From a checkpoint of a small transformer trained on Wikipedia.
Architecture: RMSNorm before each block, learned positions, biases, tied embeddings.
Each number is 500 + 50 x the weight over its row's rms, rounded and kept within 0 to 999. Layers, rows and columns count from 0. Numbers have three digits each. The size before them is the row's rms in percent of the matrix's.

# down: layer 4 MLP down (transposed), 1024x256, rms 0.235, rows 470-569, columns 64-127
# up: layer 4 MLP up, 1024x256, rms 0.184, rows 471-570, columns 64-127
down470 105:578522450500555555550509490587503475516468436433497491461588447561434466424402605535520415557616482490466484463535491523525548470501397432484417530457458540532565512507487513479511500404461521
up471 105:501533599530585451547485470532495513486536482483453504621494544567483438531587471537521502548448456478439519445549497422484485447615516387502467515527444481462505505485507502537593465495481484
down471 114:464511399472454480527589462538453454528523512431477455533469536515589579406607482407572548557469504498414569435534505549497476451597405516510442497482581441521544434520488441474516502525517438
up472 096:480539531472449426564495444516459544505412572421557523444522504483535501489523471517569495464501507421485486538422525457487504503527603472519497580547570455480530520470461489474467469529507447
down472 085:508524565517520477474483447462508539501482577468545457551455442486405565492500464518438528476484475435563391491456501482442522488599456515503462507518563497548614507522471600411479635486542397
up473 101:483484394443459437422533559502456537450531653538484523467462475586522475421491464505546509517477508489531406513457507583445476417516581571544530446481484493525536464553469595533556500413527439
down473 088:562480531558546407502551519481574381604491405515491507502434569538466515516428526521500501421505484484461575492515438430597523531423456521488509564513489611484444534572425506505414442456532453
up474 105:458504508548592550462470545549548518557497557461522454550524473509453448430576513479486346498557499556443430575438464523501539536476608532535580464435531487398466575515510526497472497488485432
down474 098:437565523529449422502496497472508531537407452486547514473534535516530475445477572412548459390450454498460569533482517498508458437449470503440569531494447516550517478562513541475476514510513619
up475 095:513476507450478518474589528390484550530495439503464576471505519538529570510495526491586477503498401433433557510527450456460496545390506461517564497500550447494392522583395538603525529543583529
down475 103:459423611485450443378562397518427527504514586544450525444518450475482508543446574576470527464596557486569470487506517478445575588445562486408419488464471570434475561501518536491464552588484486
up476 102:438507530598436527522509549398458523554534525457477500438515470552557556544519580504506436426492498517556533546446498586572565507440564460562507525540436482449634519469553488473423422525528498
down476 094:550491568433467451551478529535537490548525492424518440452555482575655502568460484544457575641582641592436517573414581481455440574548506554479549521466577602485463495462393559560532547481513529
up477 104:550541549512509501507440542457571550490515359421469598448482541518425505526491501478538547450518491528445470533496455565368445509415547514503532565535434437419494545481561552510556484517497487
down477 095:476499542603561542512487547553531445503531507505522532430588513542456513479539457601535412503541486476548521498485579535586480524538505512539489452548505610527485440544525514515461443447509528
up478 107:433518433437586497482567477381435479472466502440458435528511486530410419458558477421447483567534481424609513506604562577470523484508471452401552538479571445611561470491446495511510582532499530
down478 085:566487497481503480514512537438455500569557502496494543466404496512514443550589516568555481448473512631456487442417387416540477555514431517531516402445459531441399493494521418563567498539439477
up479 173:453474578568548542515530521443530548475513538429614533425577488525533517524505456499497496425549458470531495489520404454553546533459490495562509573507470435513621394442500467473484530510457506
down479 118:474375463468427431523395542529500673595470516475422458521526531516561514511506496462575491474404477459471503531460548470497554500573607523549539431610554477445566477561501480557510478492532547
up480 101:483519563587493493580490614471498494477555488469491505518512458491543460492464492528532522492469545519512509542561461576573508515468525429488434483449543484524454537482472508530476459556440432
down480 112:492495482383446432549501444504544507486449541566494469489566510461460540568511555500513530481561526472504521594546551459467522472519579447537409562533625514466454401556518406447537469497548519
up481 112:529517571463627524484460584447514540543609515534457548555428494501579374420490469578494471467540531468510528492533510486455540531488505507506503556494577385477533499521545460499408446436515455
down481 116:524531500388497465396476428560527437390532494485469476527587497552560535522469532493603544475435436479493521473536543572488461524607481521545502415533664401470550528514469472535472397559530531
up482 096:549552563517500531507537593494483489502579537546466530559551571539488481490519442507558536637473509505443505495426432372539496458544584446540431528460573524501440518444565385429537520489465484
down482 086:478461522497425471521513493496561525491531523464444448495513423467433418425532482396532440392491494444563461491572536568424490476411406529464523532463523440489625498574467530484536490447459537
up483 093:544511558516547506555489480440466538538500471430467393409540461473489540506462398475488496448595406470507393485533518479463569572468582471463532548490493551471477494537494434487402572439461481
down483 098:413580542503540589509519495539561520450494444505529479538586595479358505501565504525567465543444514519392550500517508512501503396551485525484499399458496528444473522575513572491513487441474445
up484 096:537467459482459546539536487511572495579481462500548489519432527571474534498442514469496416587535489486515484460458476599587508450523604644492469545529578559425458538563404563574470468569508528
down484 108:496459434520474572455572413513539543520540565460581461571567434568454491570426451496421566573515522524489509471452538480591388379448517487370508415486483469399538389510529503472535483499487526
up485 107:483534511546549431597646529581474482468554555508481541576556442590585476448489461521423516543540539507470493456510548517472615493459435542518412569461492461564495473435466426548447519446483481
down485 094:451425468486552444524461473429530522501388482429450596536545469445577491497548556468567599504472520499560484510414605571481485637488518504496532457576462518494490530416518499477518502447579529
up486 086:484419560522490436454517544526565534446538555495482489555549536405561468474430499514470425491620552367516432517505434515473521476523511526505582413442507495432484522490510595476491457507350556
down486 093:505515406407531523508568477472552439472391430484548470467546446560594471494467402446406574511507550526544534517497519396492501385489654535496562522540470507480464451553466454548433512453516499
up487 091:478499504502437427452447466468485452443537478500543495448482562444535448508583570590413521425480538467560521584526469449512449607537455480487544414447485452393490528497562448517486462530510518
down487 085:512410522458495557509597537534446447492522475396482536537525470525603467522437544567507443406568497521412516502448504470466565507487471532521419493507469534576477568487472451500540476537517423
up488 103:469422487518572480498501515487474590446485456506456508523464529476437526507531530502429465535522487513385509508474480492487528480519555370581448474461493615420535478456505511440459561446454472
down488 107:621504511433481540461519548388471518500515478449456528487438460573489485474540426511508487459507456465518465454458486476510505609596465503523507526539587527440560486445536500437518540442500508
up489 088:513535501460557487527564586498458463508554454526497498543541439549487517463511395581408549542466423486564507488559477516477490466533483495480557518422438483495521610505523432465502511563472479
down489 085:417389531470453520501451420457492501578579520455476544511497516483559514599438489503497557496443542422513476494463614591515570491490436523592506483514530541519536412574463533481443426466572457
up490 101:573484465559560498488522438536494500511431589527493505479517467489485526581556528527428405489511511451504482460446525589423564518413566498414455480414432454531516522546411438501423562492524499
down490 100:481474482467572386520559414387529553414490496463479495516452482497485589510532479574435399433456457551496548438575496529415528647524480502613485490511595490465520548559509539551546485477573544
up491 090:539541520486444474469444497564526389430359545487460437498473479553496549494416497563526556494567546516539512556593543520553508473432519476509485424467486388485578510512502489508536454559434496
down491 094:549480396460539560512482563480468466547542469549541584550607444521530452486535443505495493592486491476583492560490517589584449439514561485547522538643521480460487513454565490521480499510536407
up492 095:421518555463563540519606506527583544520527498619480479517600550434471491469531535420564394540422504466515532463413473452416472547568526558517464495519473459444485476489519537579568486537497526
down492 085:522481502530405520521493497547454358444443533455515492517451422622495501504437463566477519583526405458459546553526515451506479528505432488520526602528570543610431532483539463444480453485505506
up493 103:524569479447538536451480435498510599450430509532475503530501518525466514465538438546481420543474446402434537473485449472494595471497573529512573429464538517466498511385461499414462475550517494
down493 100:576417508467582458511407520515497430485422485540481516486540479554363459515560552541517529537448509515442442591484509613531505567535633568531350515509481533537589371446435443557446532420530480
up494 104:494538550569520503506532500492537490447544523507537518510458510478441576531427451583411467487471464544463551485495427417421470541537544570504434559578539396404582544502560474566544493536484516
down494 102:544468478491463459522546544483446536524412459442522557475529476494521520527575459443519528523445511519465519530562505521521501497388575472500502473507521423499455483478583416528362616493489506
up495 102:529561470570443529503502519483497498552523531520471444425590512474444573463506532543504529437545335411450478503479446465530588378472570597474499522507486518474507469480468514531462503465499421
down495 095:644466546511579514561449499514551487510454443522550502439448485436497529546499481447469439503533498526554532462442480444610489489546595574502568511450515461552637540533533530584474521539455554
up496 091:463484511506516556493556532510515560542625488466475532514516488538485502388430431432513523517549578474476567501516513494480493538506487429501457458482518534479448561583528560514567501544451521
down496 092:479522471609475476473471576474526460540419508583576442411538389584594543521542571553516451571452460465485516542487459498473509468535415481494539509540497484553483550464626521565486455479514454
up497 107:437512504468562546410441466511550450478497619515554486455583546579452491571507419495499532405428477451474537445412543490452431471395521420481401558491440459490466512444550482546437444475479513
down497 105:456524572515454481447455450487458430512418475396530443467544482500443535489582460460530405558505498484602442512458469427538476593467431430401447460562510401455496553478483513422476441528416517
up498 106:416566426527400499532476566439454598458509460548553598486521458518504475463418380447449470525504502582522447545547582547595454552535537447503493461404537443562487497561414536535513493563444592
down498 113:485523434451464538483494485462463490566529514559507496559417487416468561593466468557534513531491556574498497481547556503508495514433567510566509491398507482520553445488456412458460455449462548
up499 108:571440513548557589518496394591463528476427416474459522586579433530504555495502554489505487514431480570573438436517385484564546492551505449431537511499525483481481542591547528431491493503483453
down499 096:555484428534525395521387427493455447479553522442474523519453492482491543484497500549499551510440488559552546495435577481574571566520497518375454373523571468500347390532535432526515516513445539
up500 107:537498492470545604495443652495540507542534509419580447521547520529530507499521539448423412390511471565438564566546504512470444478470467559533496531475519469481515525411574468586511460456493547
down500 104:551413519438495497506552447554448463487581512523507516483601471544452415559471486514561474516454552465496445501486502441558526616511505482463367520426613593456513499520437538537512515457503537
up501 120:566494539576537566467509518492583518441595449448449501414494517512499544528515404565541452427444454599489501596508482482441391496538524564506538571537438464512494590511514480586493541459504515
down501 100:480549465517577481484533579511487500504608520543423508531478521504479546562595438500474547492592626453492477398582440446544566586539464481457492485471508528448458506479528514439456475541559513
up502 091:477504534511441504517398539577426540494497482477442555437523502541452546458512504546570527537505578449484421584466480500429521537502491479517522541433522454449443485495567432526539371483488440
down502 112:558480542507428579595520477423499445545541569487600467503521462504528532520475467605486498456532474459511579517445403498433512490598512424478406525504570516536530410505508577556470475432504504
up503 101:449526488494537608370538581621474530550626602506444541461527513481530545500564495491478584506578466471472534441450540434491493446517535468524510526476463601475477498537546501576516548513590525
down503 102:378463555541469485487497418472520504488499484510454509424540454453405425506424523495541605570543507497470420494493512490531477578580473592506453542495525563508517430539463513536547473494429442
up504 106:516543480500576571557462503454488488574526473541454511503507505473509504508541493527519471606487514440590512564503421458527497521464549469482446546494596500515492546495487469532457414531606503
down504 114:459549498571540543476476435532560494534529481585501561485486503436506450483543532493455365531544445518531429471485483548549503515435526489422484495491370547526529454470507466502453463517546450
up505 111:484575518569519522518518463448543504557456439468525547501469492478439571529498418491589559496502441395517515591579569467533508507466535538620509502512376453484408487475540423499449515567567601
down505 110:446464492515571491577470503542488457480454440444480393538513407518460427508477470515499543516422450517466528495533447449483492509518572627538488469548466523433503590434454507589538466424521533
up506 108:561572485552601492507493497480370495466525475504537528501462647488517468427638498548390534488455475417551421548534427466517577381464608420466493493534503493550385492630436511559510496567627526
down506 111:606498531478553547449519462535438537424502442474596575494514526455558478461465552559481533420456487390540534512564522470420524484584581509540478432505500454534558492533503536503578485484535488
up507 099:504491450584600573456514525585472521594512533471501505402505517575460543556539538509516540510502443507395489465556496499555532403481541541423487502504446470454498549548566480392531502525461513
down507 113:540479531523526496495549498445457480484478564493457475483519426376441439496522492507480352434450451542477502429543322577386528493441458447462498493537448459528516470474516537500491485446403490
up508 097:467478442476525467543508549522466466479559510466455513521555478469507574520503535370534412497510540506526495489661386524551548490390500475544470498459577538466530462507491524418518467519456439
down508 101:463464577570538484415506581562512429580418465615542536482559485454532511451396479453501392573538513562471491496506493419484454555504418421481489534500492435458557453512451376529475561482512519
up509 097:490437693488507472518487421570550571450532574541560439468509452382467513440534533425532457601400500518530505549541469639481432511516538456498459498427486405479484630533513559526506493528488418
down509 097:463420510524491476534433448500530576557483595424441491552537571529563482499516488493543448502491553590447464539402495621511517488475477561541488443511548497455502466469506567481492497494534481
up510 092:501560629563560498432461535529378513506479516486507470476487494497465541478480439514548528581519504447530541446550436541494537450417634515440499510498537531574444472531558435543492416529479454
down510 100:501480465544559471512498518496496496449524522599625504493608586436564585491534406505555556510575455495550425531538567480595421443569512523526424525494429444519525488560553601466522533471535513
up511 100:494444558468548461541451504483461464540557480548526435530423487544553488473530551509545511496516507518515422474583539514457570542479532491421526558417512529507585449565489616432558490493523566
down511 094:456485502517535512616520495501482426503451478426540456412472498534532515512463554465527424599518390562395535519567506483510449514452572541505494574512479529537445395464466481557500458501469555
up512 099:550557521557523547500520535534459417447468570547562623529523448456463561513463503465501496513446520384604515582530494521497488530564520445549416482448556418555531530496551535516426602481499450
down512 099:506502530485477522552489573402526470526510432549520467477506463505477439392495464660504411415447399492433491571459395554448615462506429441430516429507505507509525515581455414543485553463457493
up513 099:479579425565464456384484528444488491512558515527536600464418483491520473519446415457592531525554573470424481441522552541444475480600567521515550446507458550409467514519480498530560529561514486
down513 094:432520508470574556550494417554417496510542538488413457551483509481545523489599478539430540507488458406523552518571480497463507503510534483499503561440501482542540586582505471468475434506537468
up514 101:492483430518480508497552534469574529396477472481444492463505448514475446512527499524482466349568510444459487469574457470436467477515455516443550577498507482413444535478507501430487502548530455
down514 104:522417538482536583574456451499455385497549491467507565467466532545546532398461568465525484504534529523442508485542465545456575483547447430471572501472478509513469442451535456547430545427494543
up515 094:470439469481420496520503577519451484551478552497597534550583569477513544544503496457428502481523467385605476532476518564511501487365522518572527478480477529464456538479478580504571448454519437
down515 085:521457503559452503581537661482545514521491581638507515478472557467462515547459464423446553460519451490491480579501547498501516465518406455443633460462484513519548486497474498465560466592477485
up516 107:490485576421522518399502480475539487481530489440553432489470477515469477583543536549552496453503372520572533554481493518474516467537386578429490503579506546573505467433566485542508488544414478
down516 108:555453475468552544508488490491456516530547571512521456406553484474443518589566524526517608489533431504417570442563538449582509466494440544576377502520525586589508508406546474506484453571546576
up517 101:483466507556614445498431573460439535479580547436495526433557457548573454513507499523589405458543512382533584444524488427559477451435532520482536457582580502556491498489472501442484426501496434
down517 099:495422569568526510528509453497468549502510500582521446501527517575454546527526434494541537557485580444558537585594585604506468529503512514483541468486460513454529571536450499465498461392600496
up518 085:535434406433476564514546436458540494467563519532498456446508480473523550414535489471453486523457474388535434470498533509575485475444479553514519457481531519534490524525520560450495552502547521
down518 088:490488468455498564451470385564404629497508543397351454495525601433469512574495414439485480501533505470488396458495573464441496533396447415508559507467564651478520548535562507359508546505536460
up519 094:496554537527513498417532436484585548414429397492543467440505579455557489511480486499415582542591503497478491422493515479489546500452483553406435543456611538490437350506557518480560543539450508
down519 094:418552572537548429502483511546490589396494487373563532556499382516598604500415507470555521512552490434448533532478475454427566472502512483532511476465506525542555621489566445499547507413441440
up520 106:518449448510605505530413582414500420550522497417552574405491553529482572485458614494468560555629638536580445561501540471410454548500524509460488513499544459413483498457553481525520442479503483
down520 106:566502518535528632482519405427594481500449507595550552482479471508515477489471456508525442498488505555483618420444489533584452592548511503531451414552474491489460516455492488542472492440607504
up521 098:526455464460476500516580440499505602488530530430560563450516554501497524497604396427506550536596535437571448538540571433477489513589595483557415483494562481494396564560428473464467483523547531
down521 086:489491534507515544509398607443448455459462432527469458515513509529537537510464529574504465583543508481421464503458489545442481496491404481476514542498531511570533521458519503471497578408409417
up522 100:451582461515452475557501526454501528514599452580518530583569502581499524520536468487529599482420502429494535395465452431534590540407482469521497487456498552486498536488502444446467507507511426
down522 104:557484518512498545534499420567528555556466508594481532498505468450571529481448433499524526611499550567606449470489563409478456459515484487598556469452527554475494434496426566500580480478454468
up523 103:490590557502509481454564483478529512482540476460538452457571533522412559547517541572538458555482507475426518434507522394454574523458539478448507486506528487570510502534429542508409526457459503
down523 107:433502500507407594480534426510476471546446606543531465508413422561596418484461466465451566513468452462469524380568486447473555518535542422508517504519588466501456487491456548546453502475488484
up524 114:542508577474476467413449410485498514549546487571587545463515459530436520541476556495527568491494508501546481481487436532497469543480483461533499470471517447508568511535479443520532591431412566
down524 103:473513573480539531566399370491449549490452520471474583473549535500519537403495388480481451497533453403547471504443526459528471573477476546428494434388355456462502537483522492561539505501527476
up525 108:565556521503467532487566556492535498521531470541511417543539555524356473525526571499436541448511603553500504439533527437467399535507534539386478472516500488490591545510522530413604519504477541
down525 107:467566551484436499557477485549514409542535559494504518528457413451513545487582547609521485557482458501462480493445450474460615540518605583496481531401580543605531473499500429531442447487423485
up526 100:588453503463478526539485437545478546516471474509545549385475633492551482412447356553527516478439354568585451497567417509555515425523470516458507562579463384437508511430499461564497466451469484
down526 106:440469426425504574617454487499497441493516404479496471500550564495615490524592587509499460548552522529411590498398532538539479555501560416471535518466444504447489492540537465555545556567542449
up527 100:408439571541415540470464437423535483517540557545570547424505553551541447480471510483405518535592472609390496448508430490493507499497513538576566549499568503424545481514486466450556504494339520
down527 088:552491475510554413496541486565441500448450474445399457560438410489544514559484518455504524536549542473599536483436585407558473525470363462416483440516505574551570572496392519462511470535564442
up528 095:580578550543485509648612483502518546533522530530522438466553539478503460508484441442461464489512515432462493472487428458465622483530522499472484620565558509524481537434525448558507471467491589
down528 100:582562443508525481498389495593420490504547479596412470481472581465437494464561484559503523469519534483523420533492482455487577513540630572535485501521488503392498471544443507442444501503537402
up529 099:565447455548543531507422516449446490472528546519546544514573571566518523524509570439469540426515461466542563502402490541519535538556576453524475558533502461417424496447571564575470567466566450
down529 104:578373436523549569441488543483557506527426465550509473457571542487454437509575450605506481460550564537461469544526512557498433519570361486423474511597504582487564481495466535606429496497440535
up530 094:533503514538534520499464545479522567544533521408568584480485450488462523500538505554470512418521508441539518456399514584583465442455483496505602500524597466429485477420549553487491506458451542
down530 081:486625513463442457502573566529522544461514533503508481524402505513471414558444413460594523508443537483513459441568590409567455483535470515438464543439460532483542433515511437499510449597538447
up531 108:579484526532465534510533524434490559545513487508496647474461458538464550537446622448540476407538522553525530540535446561475557463452495501434528505459420470607550540416558575411519526475456413
down531 092:505574405504502491473515493497507491533530491490459483598475551554545468490495396512467548504511554471523467497505473475537498440483603509599466577516512479424471499485383395445388446615401542
up532 113:509446474490441493588483459533543415460518507470454407431466526427413500470518480553483585473561430466482486513513491560468561459489550525578523387440528436456460423467541556583547441408409502
down532 103:494526502538480439478481523503463531569599418500496456498590553389441488603505438526481485526510503493527527539468483567567455477513457555547416425535512484570598485487533445511500446416400463
up533 093:439479417462516507439488556464535588520535335510447519492497444383462577517520512432481456510512492452504486382421433471511487472420534531470393447498495425493539582493567500504593518430447471
down533 089:496585514536477459483412524462541450548397527514470523429563516562452438478541460494420513515493501500374540542568570484444522427522538427463614533541548502470556470461509506477405514521506412
up534 107:480497648484442475416470567483459454486518525470586463404534519534484502457507522573430502485524529498456526510320567549484471438464585534485507401566436448470473458473488595429501523494469509
down534 092:463504386518630497554555425486461431506473498488406593523539456440423517522472511505535583537567508513545507377480473466525499500510499532524540516541568529513520502547485447555486425469542426
up535 101:518508406560472525459509463524468438415520545469602632492513452541512533583516511546602536528542514542446531486502510504475531509470598527527476494528524428423467479543496596461437491499488576
down535 094:516541472510510422443477530524471544493578510551433472609530520417493513437555498425483536582437531513558529587557561497486435486508540393442517542504548576485475528493501577515456459463634502
up536 075:506434533609461482537533531547474595505544548502502471399483429513475461523540477536504481454472566479431468506470437502564548566451554482525513494464594560546439459467500524471530584500467581
down536 091:454437517441499493507482523435539427533512426473557398562543532455430503432511477461429431543513498569498447578549505465437353539562490507472583523519447535528475459489491541542526531561476453
up537 101:461476434502561469596519589543550544389479521515498438454502577490536443528513517465525573427520461510543503551504499430500609424518584473479542502481429459410500435352524519426514480571550499
down537 117:458553506563539443514504548542547525471576536577515557571496481410498447445503478429501441515496540605508435520495474567491427555648472475480505447522458453567389488460406428496451432482520552
up538 100:516462556598388494542448533466523530461489440479522495477514528504518486508415515474493512516520526382498542547502416494505495523577564574484576503578469501485535440524601626508486616466452480
down538 089:494521549400465436466599471589449540560430578569456456452473499473540526532584453505512555519470471605555436468542542524416551536462490370527462504369500432473533578495456467527551412474481493
up539 095:501625483530583554409496488539574468582497438559513540473448450507499455513574512557526465563578466501401481492499447546454441523474463452509520487502525487514515351537496486433574434410515491
down539 096:524476518550414418458454567541486467568572553532499506486483415486570492523510519493459526464577537569494500509384606586606488591528495526516533441593489467437489535582467441473523523527446491
up540 105:416416420479518442490411473493496487473443490502565527561463473544510424574503502455447510525466488440532562541501452496513522491451527494366614514496487547473456480583525482546491533501373496
down540 094:462498519452476370502445488514424414494528422532529551537602481477473459542511474538476480512566450448471535451489449448566483533459464498488521533438503488476510594520519468542491560421482477
up541 094:547531501564561502487508590407462643555480553495598558458518477501493421498482483540559456549543574518609442473489532488524539556516572491552520385469586373414441511529565536499455498462450574
down541 091:488529535471403476445548511513551548556513416476473410466502468389489526457476511449543578506468542550496518496512464481445597512392426480461488553521501440553535437468508495463541501482494454
up542 118:466531457514475476496527491458509494474454449516454474481482522499474547454509526523462568526495536444549562504537545483520495447498480463397565448382446544467479541447492439457585452482554515
down542 120:441555408504537545516539591481500537454471596412471539575526459438604501441525553557508462549474538473508479503585499460484529410472475438489456453520500524599521554553476542449499493536482480
up543 083:522517513594565573395481471611524602486556422518544542538480508489549419484564459463524479548446474466535564363581393511437524438489546501483473611533454527482572494498460436430448538491522468
down543 088:425501538525588549569381465559474478509458533529485492506512456513517479511548583485439533464513512444462520555492460476505429541571457398500432442536456501423521428501496572530472481567575445
up544 097:488602501524555467606496515393420479577343494463499564457499579506477551513470437462527453536567516520588460462521450531508495465486584410561418502484483494489462513437533464467449488512471433
down544 092:539455514473541506478486466541455424409669504453488442525444407470380478428511499420500527460485475542462512545508506453506600528546512619502615505500524482452451608431460523538482556492413556
up545 094:475453529564437560541549496541477448463444474445530529480499482568449513410520508469427549546480461491454467507557469447594485415403422525483493488499503509480584488368582389545439427458497461
down545 097:465493406479479491602580473438419449494584531495485469529581517533507526567396443408438455447525579521473546482483551613495534477463521504523455563389471520524436505493486387544482510421455513
up546 104:503582472477497476450510547584410482444479465485490561439458499523490538483466461506501511468498401506513500548494409436462473557480454580526499545631498505515470475571435512465452486523508493
down546 119:438510563456556511528445523440504562561489485476532407529488433478455457486467499552432492467536500422576479471500502449473426429504549461483523537535509564443589615503531489482508558549481530
up547 111:515588493474478454489498426407533526575573435449572399454411459575529519575560479475537532407562558538505527469476441545484439538418464516487528421516498439529518535508413525526479475548571451
down547 094:524514481474484471589492545507506415478486531498580489499502403559604476556508516532681455515521536533594421482494492590532472561445467538496527490504560514545510498483589470435559550517539513
up548 095:520460494482454424550425562500514574509468430417494520513491548545511502517506538544448647641508375533509526509526432489423482435450490503513538505515412503493556518516487464460503549516560485
down548 081:558569559568481537618532561506521471409462510520552452510529462519526390407533463517526458514456497477566494491497454379484469506522510529490487465403538548410445450565443521387601518464552506
up549 087:478528546512511471504537470465487514514475586363485530428477500511469393540577455563486391417565454495531440551499466569555442507479459517429427504497508447544428534496532487490562469451499472
down549 094:457538530659573505553474425443429487479439503474436516527535512427567468461413470588603400472550447467490503467448494416442502531422403550465375481559502536466493515468480498379549392502528535
up550 097:523484528514513440476495471470564527498481410497542472464485458405496542498603489468529575545495494467477371492521494450410525478421482457594527488514400520424529486425466501517587529512478463
down550 101:531458555439480437613538439510449483491460546518545563606514504521515554483545529512432591434442505514492501545502470488445492570518588523496595472519490511506495497526493542511512535447532535
up551 103:546499414468534542510501587465360557520602586453533552486496478504472521536510514502483466462578435495547478488458560432518521437496471522476555472481411538514494518494581496516442477576484452
down551 109:538413478512562471449450526488576569466384460555426576498525480436459490408438526550502537481522505457506503452513432517499437515480497399445554481514390521438481516454510521449405510495577364
up552 109:497396577541480442566363469541537485502517493459517509522547504583530512406528572512467428540524504561555550548514511485457488544389502566579522450526467532479463552443457547435471429485414488
down552 098:554475585590520415570610542457501463441555592612534570467514533454467518471510533425519484424558492518540635510551459504497477539465453527472506491409529518505613522512524438471535499513493611
up553 100:503478451382513509511505570396449460496515476489477514402531512501442581554472507556570557516557524499579496466494551486552467424454511520539478474499567485391486433532454596511565468447406490
down553 102:478441472561457548476523400525517484558474458452520562463473543480575508494489426465524517575476490521410471524444504491467610536446541465472535541473496489547451486462521425496534494495587478
up554 094:455527477483431482495541526511500560569480468526654522479487512529558545490459422475573454398435457561597499479497546506559483485466516476547477533516475539459465478538560436427470556481487511
down554 102:464578426538521481450443594435495511473517399435449490581530554621462407518474515496460487492437512547435456447435426408500535578412473438478472450484505511453498478475458540452558519548489488
up555 094:566516555473468481483545427457548497480467453476540395585537534508624428560503444505519543460529527504570506584431527458537438494401465554533493572529597520469489494456454450485476451426492474
down555 097:463490455432570581582485533493464494446580553538486566381500450486476489519550550505440526504492394543573539522509555503486436473554493421480553473471478488540596403431469396470445504494502558
up556 101:528499456505448501477514465525518487566461485510509437489524457614497585508579510468492447442536366512397563446619431465445552470445519556399517437442569479519509445456489456495459416576500557
down556 096:466531517535460498473489553539569504449410459500528489519519448560439533410428461546608649623520605461430449478566593492548500532497510560568505520553582486535470535476512571485526438473501490
up557 099:454369461496490491530525538487507529442460417464444449453507457535527441489481422527468472469462605484483525446527445505487498567421443508484520560547542533374517529457484554388652486510419455
down557 103:538505511531477541501450449439554544447544469606505414501594439492499546400363437488480444533485432517492506480439395463432470522563531487427533573531576550572542548604506496452462563426488558
up558 098:538564449431477423491438581483509459513529458489475433451448497563463450419522432434480556509499412467445427542530485521595451548519513582490547459555513407430388543540539544511541392488380446
down558 092:447418528553566497475492494492540580459534496396529541483556558434423504571565483605551437504516534438552501483493450522524591520422576533432542460460423517548589504467524399523519435438467490
up559 097:483455563522457584464510525475601526520540547500453608481542532545456490496522516444510456526418476476448525522534617459420477548429549600494498480558537551477580448438464514494509443491466507
down559 094:526516489408529503468608435491538448502487472577505516428518528466456504434455505528424550516520550512502478477466477498500541500539526466563561582480514451461506623516394450503485537460530520
up560 113:491457496475446556451440555506504454531436447512562440495474611471562487502448582499516440456443474461496579485461544574472544504476502532517518491533544549492500472408425434538543471447446525
down560 105:541509515541480507545525566561442595481482511438402522476512543441475506539514586484483469478535416412474557459482394633580485439490434416492587527491527486403508621534612537456435532494412572
up561 112:468562504502536416497439468487540508447579419377424515387466492545467480432541493442509526476512457487511536465583481384525475507484520456457539470502562502438563536464463535482478502462537560
down561 094:465395467506479456492499589416529532507503537538614546495504491538581545485489436542473439521612508457573409542443538509532557491499514553477463539503390558522398520554496445521521607464416500
up562 100:445489463531567588467504463644452500471498461566566410572494581552512492416462463505516483448480551401553456480520527517442476441461539467481597496473445553518416499435492513600559501548452499
down562 102:448491512438512496431551509460479553509496480541479508608484481502571459445507512504451434478466592544490541476512490458494548456465636537503572541449501476475535536498495430575472516480550529
up563 102:494579543558584489465479530457508463545508555449489482457551520452430485456454502478562639486456587540473504535496471408451543477479460460495526481568531420520614459503497421536466532425441533
down563 100:430536513497549540451515419546558477453475544423431439499580506481473516436511489558474486469459398564419569535406580503529482552463446522487469551432474508582414510489517476505540520470601569
up564 103:500419498543512482469509420464467505509529515578493480500449474534447440611475442424501560514512474505462513508463500485538462435423484563418477450440475541567439440501431504494445516491555531
down564 096:540503450595516638556513538453540431498464597473514467561537405542440544486557418484550445495617543475451429469507504441514435472605557414585499535538425460441543544500527456463498479495459496
up565 102:551465592503489452505417483526445545505517427464566476600537520450475473473474495455465469495435479395486556468471517416486526446564509449568484417437502500464481532538512537448503438485515501
down565 097:457458432468482483461510480533576472532406559510472503533492463489571539547365431594468606585477501612512472494489637526504492482465518520496473535513515479532504464466467525474510487516397496
up566 100:525506543437462478559566442533451401349512535515550479527485504570533466544473543440551489487593536411441636494538459532470429529499486533517598444566544561494468487541541585500472466454448551
down566 093:474444431515473454504486469448550485600517568492496531428533411522478489460561490553386506576488513611529455479479497453542553474462592481522488546465517430546476459469505428460562532539493509
up567 101:478515499495508482489451463395500553519500451565520551545463529496516515579426509434474367536524505471550454513557498568534448526454444509506555593495558533542508520512510503538444448555524533
down567 104:552511566482436591457482464486542530518543474484489537594531535492421479485450511560512479477532610430472399418470607532495514531469587537359548494365474462476482448516402503510493444480454556
up568 087:557455635510469466469451511545542466447535428493523580474600430574489525501546534464527449505501537434490431552543448442466554489497525551399552551437482546525543567519382472484523468467519487
down568 091:472457616610515561471582561457542465522449466490451606510609533450587512530484484410509475447473508520578519505529478530503472527477506577474426536468516523520489450592457493479501594480499456
up569 107:465494416524444469471517523564504478472444458501557481486525505488546550448490434531605477484476529463437544565510608501581437571484543568519523446531482461525529456426450467533449517543533595
down569 108:520466541463526461550481555528529524442583507442458483531515497444559486427503517464473456487508431599569503402488452481546657620483397578421472491421447389450467562500486486527579466555417479
up570 102:505457457476543509528529534504431591448572453592551585565473527425436448441425528412495387475390476511531404495457541559560537569546495485449507515507501571484584588575529435437462483552472524